config.toml
norm = "rmsnorm"
rope_fraction = 1.0
optimizer = "muon_variant"
Each number is 128 + 32 x the weight over the matrix's rms, rounded and kept within 0 to 255. Layers, rows and columns count from 0.

# layer 2 MLP down (transposed), 512x160, rms 0.0562, rows 254-267, columns 0-79
[[ 89  96  92 118 121 148 144 173 162 134 128 122 168 110 179 107  94  80  73  94  91 114 133 145 140  96 151 143 127 112 144 143  94 144 151  85 113 148 119 130 153 103 141 157  96 137 158 155  99  47 147 140 130  79 109 113 159 128 128 127 125 124 195 117 199 161  87 151 126 197  80 139 136 174 146 129 143 166 154 119]
 [142 119 149 139  65 105 127  99 118 179 109 203 148 146  28 193 172 182 164 118 125  96 111 129 153 125 172 129 104 153 119 116 141  84  91 110  96  84 140 149  90 127 125  86 118 128 141 145 145 123 190 159 145 106 138 122 119  59 124 118 123  93  92 105  88 132 151 113 174 117 123 142 145 110 123 112 136  97 135 176]
 [146 147 135  71 188  96 124 111 159 126 150 104 125  84 125  77 103 164 127 119 184 111  87 153 111 158 138  78 137 134 106 102 154 133 124  93 114 134 133 187 171 148 193 162 103 143 125  92 144 106 142 149 152  71 178  74  96 122 157 179 139  81 192 132 185 156 156 202 144  55 124 165 110  95 134  66  94 122 143 153]
 [ 98 100  84 144 129 100 132 107 110 126 176 177 166 159 130 134 134 140 157 130 117 165 165 140 116 149  66 133 116 139 169 114 125 138 105  59 129 135 142 144 149  91 151  97  87 163 131 157 173 115 112 137 105 151 141 121 118 170  95 129 180 124 115 182 110  91 121 128 145 146  96  74 192 131 172  92 119 149 160 128]
 [139 128  87 162 197 142 151 124 132 109 149 107  94 135 150 138 187  71  74 106 158  76 132 168 122 162 143 106 113 139  96 167 121 189 181  79  66 203 177 139 143 137 126 105 146  70  79 136  91 154 149  96 170 156 143 115 150 114 183 185  99 119 138  70 141 102 167 126  90 131 123 109 147 161  92 105 111  96 113 147]
 [149 126  94 133 128  85 113 148 154 132 166 166  71 160 156 200 131 122 102 190  94 118 182 116 160  82  99 147  89  89 123 108 104 153 176 127 165 176 145 104 160 128 149  96 133 198 188 202 125 137  92 109 162 120 103 110  98  99 115  70 136 133 163 106 166 177 119 117 154  95 160 138 154 167 126 110 128  94 130 102]
 [104  75 174 173  97  87 118 145 112 109 129  61 138 113 120  93  78 151 144 117 156 137 164  97 119  93 131 190 115 157 150  94 107 201 156 157 129 105 154  66 131 127 132  14  68 151 101  75  79 188 115 120 162 124 120 154 124 169 102  96 174 105 158 160 117 121 112  90 123  79 130 112 157 104 150 118 100  91 131  84]
 [ 96 163 143 116 125 112 136  68 193 105 121 100 171 139 174  97 151 146 104  89  31 167 163 162  74 105 157 120 185 138 118 112 195 105 169  96  71  72  76 158 120 151 142 111 130 117 127 144 142 130 127  97  88 127 117 144 166 118 158 110  95 143  88  83 140 148 145 149 142 134 132 157 142 154 104 120 148 172 157 100]
 [153 124 177 137 116 132 134 130 103 122 148 194 111 141 156  78 114 146 153 158 165 174  94 160  80  94  91  94 150  77  73 119 114 108 135 137  90 135  66 103 124  39 101  99 111 171  90 147 156 142  90 146 122 157 114 116 138 212  98 122 103 146 171 126 163 160 110 107 168 106 200 109  98 186 156 155 120 149 137 127]
 [158  81 156 141 110  97  64 128 136 146  78 113 137 113  74 147  87 128  65 111 100 130 119 141 102  84  89  62 161 164 115  89  87 152 117 150  73 132 159 132  66 134  99 132  98 136  95 139 137 102 139 120  68 141 133 147 137 156 146 186  83 100 172 175  77 105 152 112 161 100 154 146 154 156 180 118 117 147 141  94]
 [163 103 101  89 128  72 119 150 137 177 129  73 130 112 172 130 144 113 112 125 128 162 155 137 114 106 159 116 152 167 104 143 125 136 154  81 121  53 120 134 128 127 111  96 122 189  55  67 139 114 117 142 138 135 159 140  69 121 101  88 135 103  58 104 164  93 187 146  98 102 119 125 151 102  88 147 115 122  53  94]
 [152 106 106  86  84 170 144 106 174 101  94 204  84  69  72  92 132 109 114  99 176 147 123  87 117 135  77 141 106  85 112 177 102 118 122  66 128 115 124 125  95 155 122 116 144 100 142  85 153 124 122 196 189 100 137 145 125  87 188 117 137 147 137 128 122 176  92 155 165 123 117 118 101 100 111 102 162 170 133 128]
 [151 136 128 139 186 167  90 138 162  76  97 116  71 138 130 163  93 171  63 120 173  48 123 140  85 119  81 112 140  87 185 144  93 158 209  91 148 156 113 132  81 127 148 161 104 131 123  55 145 122 121 101 141 146 159 197 136 143 154 156 183 172 118 119 113 124  85 137  89 137  88 125 130 147 109 117 148 117 102 108]
 [142 172 145 144 153  83  93 141  87 153  72 124 179 125 179  97 174 145  69 101 132  91 132 128  61  99  75 123 110 154  47 154 145  55  80 106 118 147 163 161 103 103 119 132 148 143 195  85  93 130  92  75 121 148 111 158  89 121  84 142  93  46 163 117 133  99  97  90 142 125 114 168  73 184 140 130 185 114  92 144]]
# layer 2 MLP gate, 512x160, rms 0.113, rows 255-267, columns 0-79
[[120 128 149 168 129 143 186 115 172  83  80 105 161  99 141 123 156 151 182 119 138 172  94 125  68 182 134 124  92 154 162  58  95 140 110 111  64 114  86 194 106 125 142  76 134 109 176 126 156 145 171  99 107 142 153  94  95 117 117 104 161 180 133 104 105 102 145 132 128 126 119 117  88  66  62 169 149  46 105 182]
 [113 184 138  32 126 119 149 167  83  89  99 114 116 136 135 104 148 146 169 110 169 132 145 167 146 174 144 151 151 115  78 103 128 105 169 109 126 138 177 141 155  86 141  57 147  92 141 157 158 122 132 129  92 166 107 128 146 161 156 103 122 133 143  82  90 151 132 145  66 144  66 129 137 157 150 116  97 147 113 121]
 [114 160 125 112 147 104 114 191 110 122 130 103  91 100 171 114 168 171 114 125 142  87 124 113 128 121 103 123 113  88 114 143  85 154 159 145 173  86 176  96 114 160 147 113 155 160 167 114  37 202 116 125  86 106 200  81 115 142 153 136  96 142 152 128 151 129 136 101 153 124 120 194  95  97  74 144  77 135 138 129]
 [174 118 189 115 173 138  90 132 131 127 149 145 137 174 177 159 114 148  75 126 141 170 132 129 154  83 156 126 171 112 113 139 104 114 127 110  93 112 147  97 132 127 145 114 151  45 112 218 156  93 123 131 126 116  98  98 108 132 129 111 122 162 133  96 147 179  77 113  63 102 135 155 143  97 173 102  91 142 195 189]
 [104 138 150 119 160 145 122 111 165 142 112 142 124 139 105 185 197 139  82 128 176 147 140 173 111  78 106 118 152 132 160  70 131 156 113 178 133 107  92 167 140  94 122 114  67 113 147 139 140 139 142  92  79 173 140 145 201 135 142 129 112 139 133 116 167 144 114 122 111  69 114  69 105 101  85  52 107 129 129 132]
 [ 92 121 116 135  99 130 125 112 166 174 106 134 154 149  88 203  63 140 102 111 119 157 157 112 136 110 127  93 120  86 111 146 136 192 106 142 161 113 102 154 143 176 144 138 132 131 154 124 105 131 115  93 133 101  71 110  58  75 120  97 100 122 146 170 159 143 125 142  73 172 112  89 142 126 138 130 158  99 159 126]
 [ 94 174 129 160  93 111 122 161 137  76 124  98 122 126 176 101 155 168  70 118 100 157 100  85 132 151  89 153  97 131 119 159 163 130 193 139 148 115  80 128 124 137 126 127 167 114 188 174 147 154 131 162 110 185 100 124 211 112 159 190  91 102 142 121 113 126 124  95 126 169 156 120 170 127 133 161 143 119  87 171]
 [132 144 120 184 125 111  94 120 111  73 185 149 116  53 189 121 166 156 129 130 175 153 183 131 158 163 167 122 160 157 119 197 122 143 101 130 183 109  83 119 153 112  78  92 133 111  85 130 112  84 154 102 211 116 120 169 193  64  83 113 115 101 149 125  91  92 142 124 111 132 139 182 144 122 137  92 131 128 145 117]
 [136 124  70 147 115 150 123 160  78 119 140 104  52 139 112 101  83 144  99 171 127 194 136 128 154 176 166 159 115 144 130 180 126 126 164 177 140  76 121  50 163 139 140 109 115 123 134 157  85 149 178 188  95 143 115  76 135 121  94 137 108 144  85 131 153 153 152 169 148 114 155 104 121 150 101 153 106 144  65 132]
 [109 155  85 114 117 110 124 125 193 177 171  96 127 109  91 108  67  94 126 111  99 108 161 123 150  99 166  96 144 130  84 147 135 130 112  57 134 159 155 139 139 142 132 124 154 107 133 114  89 103 149 123 191  70 153 112 155 213 162 130  87 158  83 108 137 148 133 124  75 168 120 130 120 103 136 118 130  92 124 107]
 [139 208 144  97 148  74 170 186 119 147 101 169 136 135 119 113 191  77  61  83 145 103 129 174 147 102 131  99 105  95 132 205 121 114 132 153 152  92 118 150 138 138  96 175 148 121 121  88 122 161 157 205 135 125 131 130 134 125  98 139 183 188 100 166  77  74 100 124 152  72 131 129 159 148 137  71 146 165 156  85]
 [169 118  92  66 166  94 146 131 148  65 147 146 101 111 147 107 108 139 139 132 164  96 177 130 109 116 116 145 116  96 114  93 101 121 191 142 103 176 115 167 101 111 117 125 158 105 134 148 158 119 108  69 115 142 131 162 151 133 153 151 111 148 185 120  79  88 136 121 150 138 119 134  75 104  75 194  94 106 170 107]
 [133 116  70 123 143 123 107 236  57 183 117 169 144  94 118 147 192 112  79 118 119 142 187 151 122 111 115 116 127 132 109 170 137  71 106 136 200 128 123 150 210  90 171 133 163 159 134  94 117 142 126 125 158 176 109 133  98  86 140 104  81  68 143  97 113 101  90 109 130  77 122 138 129 137 120  84 169 111 105 154]]
# layer 2 MLP up, 512x160, rms 0.112, rows 255-267, columns 0-79
[[179 105 160 102 155 108 169 125 123 119 141 149 138  87 100 194 144 109 184 137 141 142 132 134  98 131 109  84 206  57 125 104 126 133 119 111 142 121 159 161 101 117 168 102 135  85 141 119 101 128 145 128  65 141 126 131 149 161 131 124 175 186 143 149 161 130 138 207  80 129  73 116  99 129  93 151 183 117 176 195]
 [167  46 120 163 126 102 175  72 157 159 155 173 159 145 111 153 112 110  79  45 118 108  79 102 124  74 132 133 167 127 170 167  97 133  67 105  97 147 108  93  55 119 131 175  88 140 118  74 101 158  92 186 123 124 121 146 131 178  57 119 151 188 106 169 127 150 141 104 166 154 133  69  97 129  81 131 168 136 161 159]
 [143 116 144 152 107 159 167 128 161 119  88  98 140 136  68  88  71  72 129 183  95 149 147 120 122 108 125 226 132 161 148  68 132 165  78 128 112 125 101 145 147 127 135 136  96 159 115 137 143 128 137 136 191  93 103  82 145 142 109 104 185  91 172 160 167 130 142 148  97 115  98 107 110 140 131 107 100 136 162 103]
 [102 114 129 139  87 139 112  82 163 170 111 124 171 106  71 125  98 103 155  71 108 123 109  96 122  68  77 114  99 111 125 118 131 171  85 188  97 113  71  88 163 157 132 132 149 176 123 144 159 121 160 133  78 130 178  97 124 107 102 123 119 155 134 232 151 186 127 101 180 159 125  97  62 120 117  98 101 104 148 134]
 [134 171 150 120  93  86 204 134 123 128 124 150 107  86 186 135  91 220 110 156  94 159 145  89 116 144  79 141 142  81 187  42 121 157 156 118 176 141 124  93 188 158 132  66 102 164 117 107 156 107 129 133 140 175 150 142 167 173 153 147  72 159 196 117 122 144 117 167 129  64 100 151 124 128 164 158 165  76 153 161]
 [141 147 110  84 133 116 159  61 166 142 135 120  91 120 144 103 128 111  78 129 121 136 111 148 141 157 128 126 179 110  89  70  95 125  99 150  96 114  97 136 105 112 135 120 148 106 151 182 149 119 169 136 116  86 107 133 193 152 178 119 135 126 124  87  97 155 109 197 168 195 146 107 119 109 153  96 179 175 107 149]
 [145 132 103 147 129 129 182  82  87 170 159  60  99 169 180 138 183  83  95 139 149 137 144 120  63 142 137 109 122 207 133  66 128 153 152 205  94 155 167 182 153 132 120  81 125 154 136  75 132  94 144 148 127 174 184 140 144 163 133  91 173 157 144 172  97 121 162 152 125  84 139 142 131 132 110 163 109 167  95 139]
 [129 110 124 106 112 150 182  83 108 176 100  90 170 102  86 159 110 131 129  96 161  77 123  76 118 189 149 140  93 105 132 126 133  68  96 122 118 140 136 220 113 129 153 141 138 119 172 127  91 115 101 167 109 125  79  79 143 186 104 157 130 161 155 187 152  97 137 120 151 104  94  94 122  77 103 165 143 173 116 189]
 [153 115 123 133 164 107 132  63 148 115 132 160 107 119 110 106  70 175 170  87 151 137 172 145 131 136 140 127 113 109 206  89 123 114  82  88 183 134 168 112 145  55 108 140 168 115 134 101 165 159 120 150 131 114 110 128 138 101 128 117  62  58 104 105  80 152 209 106  91 122 102 167 142  63 137 216 147  74 135 140]
 [148 159  97 139 105 124 112 121 104 137 127 103 101 150 139 129 133  64 205 113  66  70 104 110 173 115 147 146 158 174  87 104 168  99  59  92 116 132 122 122 149 120 125 168 127 149 153 154 113  88 154 104 150  81 118 162 157 128  91  82  97 121 128  81 150 157 165 113  94 179 133 168 105 174 144  50 204 121 147 130]
 [149 142 134 142 109  97 175 107 113 119 150 148 141 107 125 140  85 101 193 153  94  99 135 145 129 108 128 153 140 158 162 138 204 115 153 183 135 146 146  98 115  61 118 116  99  90  53 173 117 163 135 153 184 186  91 135  80 157  96 150 101 141  99  93  82  83 111 128 101 123 128 123 136 156 118  77 127  84 128 119]
 [134 120 108 126  77 128 104 184 103 153  83 128 125 143 192  63 171  92 102 121 105  84 107 116 214 162 197 105 158 116 145  77 183 189 152  98 152 135  93 109  98  99 129 163 116 146 130 118  11 100 179 121 117 172 111  96 122 116 138 151 144 125 135 107 101 142 129 124 105 147 115 115 122 108 152 106  90 153 114  62]
 [168 119  92  72 207  93 120 144 152  96 116 136 161  87 140 125 178 140 109 194 144 120 113 125 134 124 109 148 151 159 155 147  99 125 122 178  95 141 124 109 121  88 124 120 139 127  52 126 133 113 126 111 140 208  94 125 168 107 180 159  82 144 126 160 111 140 156 171 135 163 110 109 145  97 179 150 164 102  98  93]]